Weights of a small transformer language model: tied embeddings.
Each number is 500 + 50 x the weight over the matrix's rms, rounded and kept within 0 to 999. Layers, rows and columns count from 0. Numbers have three digits each.

# layer 2 MLP up, 256x64, rms 0.209, rows 143-255, columns 0-63
425460486554484495500463550504641465510540542539533492536492420579521516429517526438502474489551525551533459565533374528422522465420512536509546558597446471487561516464530512457447466538454340
566514512570420453433536486520496484525457533482524554428436533460576434477394485510509528545424551496469598454567518445470516545491507534473571542524480478503615510538483502466574447505520506
488489505485484442500506488464514549413518490534493432543538551520469464516569517507513509502543562517558523482475524529512526465478500646462521533446510546507494473539503486446474490472489474
505429412613461613544499514514352440501398378594515534433480558409522452413453619529444492489632426513520521459486453594468520587416457534535472589548475434599493491462477547522479390595450551
572542561511549485549542391402422505549529537515491499537448497450532434492521490480504524628500544586540544546481407471457581588535509471544512443472526600502477479547429468472517553525497509
492442560518551526587577463468452532374499408584530465419540537503450487515557554478410441450584625454474519566513531501471551470391442591413476526442452579476432456398455469463476504587491436
504490523516505491581517470391328485513456502468422432476532513443465431427522566519448509510460484483432536480602494472545498483453482518508488419482527568464485502544519532535454524460461511
536571436458543536510522577584535450450516426499483519524534499453456506540495519420557542466540469556477478539420543520473528504472517445323486501535455590431454564468511521536515620575526496
470527480509539471551539492569592472426532498541517600487464460547571506435480517491455478497501580464557537499493549436458527504465508492412606529481526503536483505447464572516528502444506467
524470505459532552573452381515563489458488470528455489548578516474503381529594481500505558468544595474445499545484493517519490448447418634420439483471448629594403383493488463447349491474428465
469502508506485465510528535490516466497491457498551531538508539453487471474498513486505482471515522514527478541483554509482505519491516484406530490494479515474471519532512545500508526534455507
508487523566539506461427423495519510459531460448459537492543398507432522479536594476443484543533630356484486571596465421501535451552440533542553552497543433493468445466496415443421512548425445
560430556428521462572519477434528450391473515426441475528605526542439471476571582462542483514514581522509511458583507416510512573552570520485498444507562620572508522481481495425436400456666488
507488577557526559435573494485450639519542544524468480473517583512546397474556631462439562554560512534644555523527515415596578531481524493629597431537571509519477542593511514568547460479495526
430520385486457528553548549580465521577456578546515480546488599518524504444469497529510554539465441519527420510528486483557452506499487433531551487530464481496523516615479519507605503428469515
525555537513638513555499545483485516473469527499454458547442480419416457557565424496425375546500474528497576507524511504470476511534490512530533559492480564529477401514462423379506534529475482
419540475520535559491499534512506541510525477530449524492524478532509457490498477506483494557511510558461542461478533522434421503443556494466536573456489578504492526529436496540468492519469464
447481412546582396463541507567465523525479465499489630596593509600576570449503587515474499460514488555404463568469517474507503483558469337487480587573582603507420526421534600472507572530420468
500420530452489521474440480483535510427503389474465499493504443501450505523534515453500472491538569439524461552519540547493555479518515517456502505470532439509411424420540487466451558534436469
464527475499488472534525410483574442428456564481483497490465491547518489517533502530451508578679538449472467449445498463412480473419343523441510607483509387578514516511435473465460491500531496
517524561569498389561508494460517432639558545459523480475530518491511476471494497532522455491436451571557574450494466509427449563547486576472552499479436486544654484537521514489479472524546481
488531466507549606430356547525577535511544430592423511439458520567543413627531640570485587495498476513511492594531530494533489514552534423481514496502512472520486564464559493544374326362472546
505539478499567455472447537453477546542489577515478510498432455493543542516504440450524527498456501460435512487400503486516463490466510464497519500492529545557489458517436512503488457512501478
494482503468370522491533463386420512502425504390525522352462432538588512522401532605475492418491559558399568423528502483577448504531465482564496446460515440637521496570513446510467449500548535
497514565468559510496521568518486479487460544512436465520543567469465470529544575494522441538491494502576512553426486517519605556557515526441472485536472609534543544482489469418447547463434555
502531496585527560525377418643572437480532503463458480439443383518426572479476550463471584552515444394469507455572444540443547532539490465520509536525473490541545491425437454526479577462551473
520479401530546501537521523528472572546516459491488564457554500555583533487519510481520572482499500545451460504467515522478576476462437478454407503565517491508490428512435508455562497607527435
525399575444521508467506417475535516486549502537413591474496485543491438475544536538531535659482479387502665556544460386542558487536481397504549509475641475522407497497489446469472496503556549
418507432401543491486442472501425443534522458582455502521589527564441535514596573498533560591428504548460452466535387491482524469511472380466522551537458440513502549486509469482456522512466423
479503514557484537492422515465432573534451463500507502429451583570528498546491581497432530449523534480483493528563548456551496496460486465486535526457493441508498480481502466486535477526514483
473503503480450472489490524418433500558451471482504516528523403554431520420457504493396489458508449568530397481515568428529549521485441536578446527534546496452379427431439543502496490501540498
522463433439516520610524510491536409502440515440543478445475499471532574467541449514476471481590555489566415446457528593554499506569509525530561536431521504464452424449509480540479514521448508
531499439500619512554505436481493504482473555556521588530408433480516434507565499526453588564716534532463384561489469508477600496493442473486407552556575534511470603455406484550358526547434461
483562525562490483605531457489507472509517455456525478475540521553461589516489534505409547542479524523470525479498568533408399586491493536481471550551528416597590499421521465475419511585462480
426486580526401557520636528521530461472525519653524490556470521544527431506481442507491497464465537475518478527488458508524470354441650479536476549540474490449511617554553493465543552493451508
398526523552535406484438557474534499457455545489513538606616498512441475412397525358396427568547506431553518493399412404522473417422433628600527603503428447578622474556486490441397507550582390
490422474392502463612511474517453442542468512547439505488422593460439527446542514492489467521550501494437547447523478542423423537481488601460473478439525544511553450494509502397457455633482447
496378464602515497547531444367429587495421519503411507553437639488500425321471431492501332501626425629420375498485491478522426617504592465573550440568490561585435413468453520596404498397586512
557584587405521498406550454519426519457495479513513490492448502528507444519497405465506550568505529516523537452452635531460656562505496511396576461434527552481462484559430572482560525472523546
533560511409439511533562461541467522481501564560590463577465509507546545527516465491488519492465504465534472480490458480426454493478545538524450459431580522530477521515383610602512412427557431
485500507458518507549534469578539495424497505491461517511471528484464470491423568389485520540550529434524564453476524475551476512514481519490532468500498558578497487512450521505486516502581510
522502477462502466534499481479534460506502568532510513574494480527513484531479559495471507488487554488527534521469515457492504488521486494456479542495543490485512546494516483472417453546472456
493530558408493488465507525513515481395457521529473466611498473507509485511512420486540467470559561563446517515441519485535508409491566489422521545551531535412446551565547540489513520458486484
571466519402518490629543511473495547575543576620506625486439455580506528493507506501450560530480574494439476477439389575455451545504470534522463487520530474524399439427445415519419495491571458
551547533442525522542487577594496516512499503521532482430490596571543504527487456478555547621551472504566497449450453511473581437498479524512525567524484544519459486542429529521537517493568519
535535553521493468449480528482496503518520513500538374438481425494524530543551463448540525471509498612567509388432541565449558551527493571447488455458489499471569518472520497535526534529494464
483467397529528554561510487611549555441514503535490591449558520462422593644516542516513557430476464469402523524432446483515410435454525473507454518493542509512560561451482439526475498576508445
478485494526444492515414479481512400491508486436487435473458485494456528491427517455477519535505524389410480435510532589519467573545459496515520509524438482592617495455540473462513533531432493
505454529478459548520577437432585483524511520495505604435408497496527560554537491490442484528580534453521450515548555497465446588483501445579450468460559500557455498465456526424475427594514517
588503438512544522647487460478432561428401496471530403474555613479459455521498459574543569462532580503471478464554552465487512489476603576452524458543456578521507521600531539436498554573494510
553537422517513428497605385523475515513511556566471465502433421500630492528468523546457457640490478570477547481519553466544452448538504550641419445523497486580464511548530442513523389478523629
473423520551420450516523553467522515523492509536534544593570525517505497442532482488522485451443555476546535450425503472493446412444565539459551518503478434536489466543471603446499477529427442
616390488522607431481450516546532426474455502427476512462493519466449598474570542545457520560632526481461511424443647498586566485457506546516483518499436514543477412498561460553428421425441514
535441474521551453510460551488486398429504552540403519452499571438491458516539496473542478466466484524454526384484505537390476473539473532440542482388492586477489459469508496473559414532549447
468478493568525518518474525533546406533480472540507567428540584597470495510484438540523460402492448525472506441425528571409431517470495546479552502550486561554575472576469488525540535523531492
515525493517495468523505557473534555489480506476538449499457591506555526505440459514496461558437479491537516535519525502386525535472492563468494541496463580507489482558450571515561461453469451
508533473545557552525577512511584502473511475506530582373469486521439527492565502566438545502613535462506514540429527520511558513529413519529509574509561519495408490416433431508417503464483590
495553487473486479451497536454450509572551589497497492500492528522546481476445510556514527512450490545472557476495503486519512524507474501532480543460486524412541575524481508530589474493513503
585435538594544430534565414449456505468539539546518506467503462498542391543486565499506490567465570498392562492417348542486463397475398487448559527576435505525523524519516424494470562458401430
519542508393440497391394399478471483508448578510440465522561501510488479531515418568514584542437522512374460530572545473395572415431481469500503532463444531485454573563414520376575564486531445
593486510386503547571499504555524443393456469504439450536505565543463499532538470511499519513483556468435498537497512443484489519461439499399487553469439538476487404545465576513461445531576470
591510407468449426440429536422537545539553517539502488641579429551550480447418480374484504490544627492380424492513565476430543566541509562487544497580452601528464484447477480388547403531534422
471449459426604567575506502536567457521516433501519620511520435408438507466613508505498532430588540532512407544460463542468462524505559507450486463526545474480381551443639431534409571501481540
526520486493504444522426515471482465524522480460422502511447500524525486571497516493442485520470530504526520508551510514485508567541527510458503477509472496534462496503477542461514497538484484
484413476426423540457517518538536364522426411505475443555512460538438431429506562443499373488503425542650471434530436538517524485461508536487629509572490509568417428454411567485388521466540471
479498416459496476463497554469524479450402586471518467486524608501507564455544454521445433423565530511491393594518466438485459475389486479537521524531473540553457473515447534574472499455425393
469465475541526581544610586524562489538480449433494397457445496461494535485661455370474458467509488555608336416523558537545469528509575551563533370587458520578428409498509564375388531562490455
460463472591470436490488493459468445494435497475521470511581554498444490513493555430518452509486452544512532431519456497515509448496483457495535476551435504478543545543486507561453534502425479
560489601457554494493486405430467490467518494473517543453434476487512468515511527523475524546539532465498516504547489479476547580498471510509446448489550567540471535442493457526461438472560518
604471503410505589435432542610557513487483425518348435528547516539427493512466558459542615597529513501415551457494562462486574459505474399468487534534483515574457485499547448467583582444576595
497458509527503537456446433461471508501503502508571417526506549633571541498477546520506576535521459488509479549533427479544500497472455429587425529508485516547550526513491465533485455467501477
369531504500464472556388445520507440531417481467517492462523555550426578444454470490479590449585556325502445565388521471507581444462475544453471543588489436547503459538525507477400458476534500
424497519548465447484574441382456507562504484473515483523548538535488483369493600536450454541506449543624493545564483491506521538468504472513467503534482536531428453463468540500447521536526503
538440562597486504535437425544570479424475470491514478543519483566481499541490525491542491437523546456514497563438527490514528495484514563496443529518488539527500469481454500471463508550557426
546509508478541593505462558532546497436530373494410516483491552489465488618417605420536571532574509478532594479363620498585538623488515458485389430525465657543460565416541474580420511523677587
455461468554550561434359449511450470475454484486426475518449522442476495490442597462520481456506573471585464486496599541485458482518525484490581529481404480452476482507525557481505427584516472
504541476471485445482542501499502484473486475520559535545515568458513483462494441506510464502482547507482488548555572506450477494495516461356563475439491497481430492564474591483580516556407485
509530492447550508518464506453487481499476509543493543507501501530574528514533544498469492541513546494542523557465514500535490476463504465524542535479494503520446493579496529519467463460472445
493481570447513457521473477516510473501454557526491534512520575523497427554483582452444613520492522512551559458511585482546484549568476534565526460571491551572508518611487551495483460521533529
532540458401515501529625421575498544514476610568548629550492479495576540486443434593499492503439550487464497462507507412456438540468542458531557437484600459507476543571447559554590395390540523
505476469550535530508439516498489484405521507453416450436441460473419548465531511432420526562577429457456424478525554551515505526520492515546458511565526546506483502368538421484479499479500508
480437525466510542456528462453427563498554472525453524532498461496473470522592568504527546534483459515497508536560442444564521499556492431533480426501600490482438570473525429518475511494497526
514527495423518455498552415525507466487548580534546547516470536523548449434484501489493536597505517501531509533611477424437506569505494460455567479475543516550478555564410558485582468513518468
501619472430533512583508557451552493472563543425384509534555494633562536556522469500530546521519591417576440467477512368461498452613462477453452556513452468505562523479515397468455443457387480
427495476457453487547450543551501459509435432492523481579501463507415533501463479522478490447458433485450420492513503573514471483487458496453467526548452506485509451461478463504477547418469522
486490466512459467603591517544542482551463549562456498501450411457444496397535442476476429531504559497496388505539517569428487488500482584491539531516504491505516453449470478457424488548453438
535495308508514436515456488472578464332542509502481506466588477424424596462569466383515482531605542405535514514497475407485480478434457616485508499458452519478412541459358483434496548475487454
532449412629443497537460586516502386512585382515501458422548471516374537457461643490410508357602473388438462567577466558544504552566685489515554542411524472556445476344493406478530502436478518
560558446390500515586512483469399480600505491482432592648571546552481459481498569513484518430414533492430536488407478442456434488512470509477387540472424495566432459472441491506432459529503417
463499460467472526465544481396497440486441556500470440575502463523467479493483561476492473502517456457559465464601533478511407562478550552557474469434532567518516440391495470494558555435537483
522496536386377527421414460530629432402526445526458495515487586537593455598557454495501453521505541449527555583575484509408481472452485512407442587395568529513527511563456609506442411527418454
543532569444482515456482467538473488524492435487490486424374475554484460554545454547494568534500542467521487467500571553489612557534479498436542506473507530450442463515466499491471468446451544
495577544502499467469442513412347457495494424464462360533598406513464573530567435396506431460436453601426489447558465610516416462548484468464422422451462451540508456482527558497510592482463432
555452522500501614566497485505443568471473439443474405479526533487402422516493520538527528489531587529503454434571525470524511528567557573544553529578437513573475452501491470416532452504525530
539526449565496451416561539423494556450499517479528501552553416500512545489445537420534473412486539566551525483451506415451497511455650559535572392539542436539448487492531562495528491518541435
498537539490476512464506499508471499547499485515522528443529491564491517508563436520514525484458519521474492536531511509505586551507507476418549499496480480508479449542486517488500526517447495
553533480503509575456448496509445545514501515551498494471501489521566442528477544457529529504526505525521503491613410481492514548487493505570489488538475465542456566494418569508495440462555460
555501447530477506472467536529568505514537525528462449440521481539561511546472495479504465503466496506507489526579464436445490448486505456499520577512494472524483481477504489484519428521482482
404434550368409450586576476491521496582496525501443546660606599528400493452549521535469505487452533471441552508494480377557409489467416521510461519486509515559522481526427461389414483581524408
618434486560553573462511407417443554494578558501497522471428445523529503462509493456531559552556485474485531491539418475537477511504503478571489447454586490486446471464473412523551473581578486
446438518543528519464459544483517559523489513505434528447546499534406490478555482543526511580502384509549534555393368470618611362514487467532525551499481473441481456518484398432412570533480526
438469517520541460546498572533544492507563572523459527464539460457417514461506418534605564447622530546453580469392508560531557453462626616543489535486445408517480502498503442497429536606467441
530478574469526525617556495531498479468486525534473549489523487473500453512511487564527543542526502491470546493446499444510556489490485540502417540478556578484453509545482449557458558451519536
521491449619410528485508524479462492524501471494443450579570523489486467532468510527448489514508540496592562518469467557485481483509517527595555560492454423529601500588513471459458462551460465
514456479498447495559485473566606431466470529538500476437476565563486529468534447544502490497506470511511460552500527536463503575422543523446501541477474572531476487486462518514480513462519504
449561509435518404527560555519549454442402578534524500557550475515531427436518506424506490562472483562555520526522560452554546381491446523422497511553452526532522512616444570443481537505531456
450528497579549518559450437483503485433481545529567470424512496491425504479606526481471598513453498583552524484540431479555627518554523414464486546510443591487445524558470477490496587467494549
502487521363514531568439481550574476522468527473372490467535451463469498508499569531487455601483536476454556504506445553509467490529460521479504545502512474511545479494485479475424516527470542
668537557527487574562563538465543564489458481491427491447455590432544493401540516527478445562570469622463569541459546479512458528461504555543538517420473485512465366543548452496465503611548437
487487492531528526512529531464496593476493517538455445405486518489491534496589510494472536524577456505583446452447478525590518529570558461603521483521504492467453460440592435508523582526401600
487535543535411490517472416461546510384522425489431429480492511511490396536375602449465435519525580424550517497621582477450478556534509530482576501493474536587604505501487502466582512537494469
483488521483509522546545523578524532445489423481508498501488541464454559545524522473456417458526525433505464530417521391528458434492463461491517602506485463398397425524439535474501478532472445
544520517597495459471512514465440511522511500464507419488529471530489550456513485480508499444517498550495516481505515501513500505486487501453479427484476500509500481481499468534533547552503457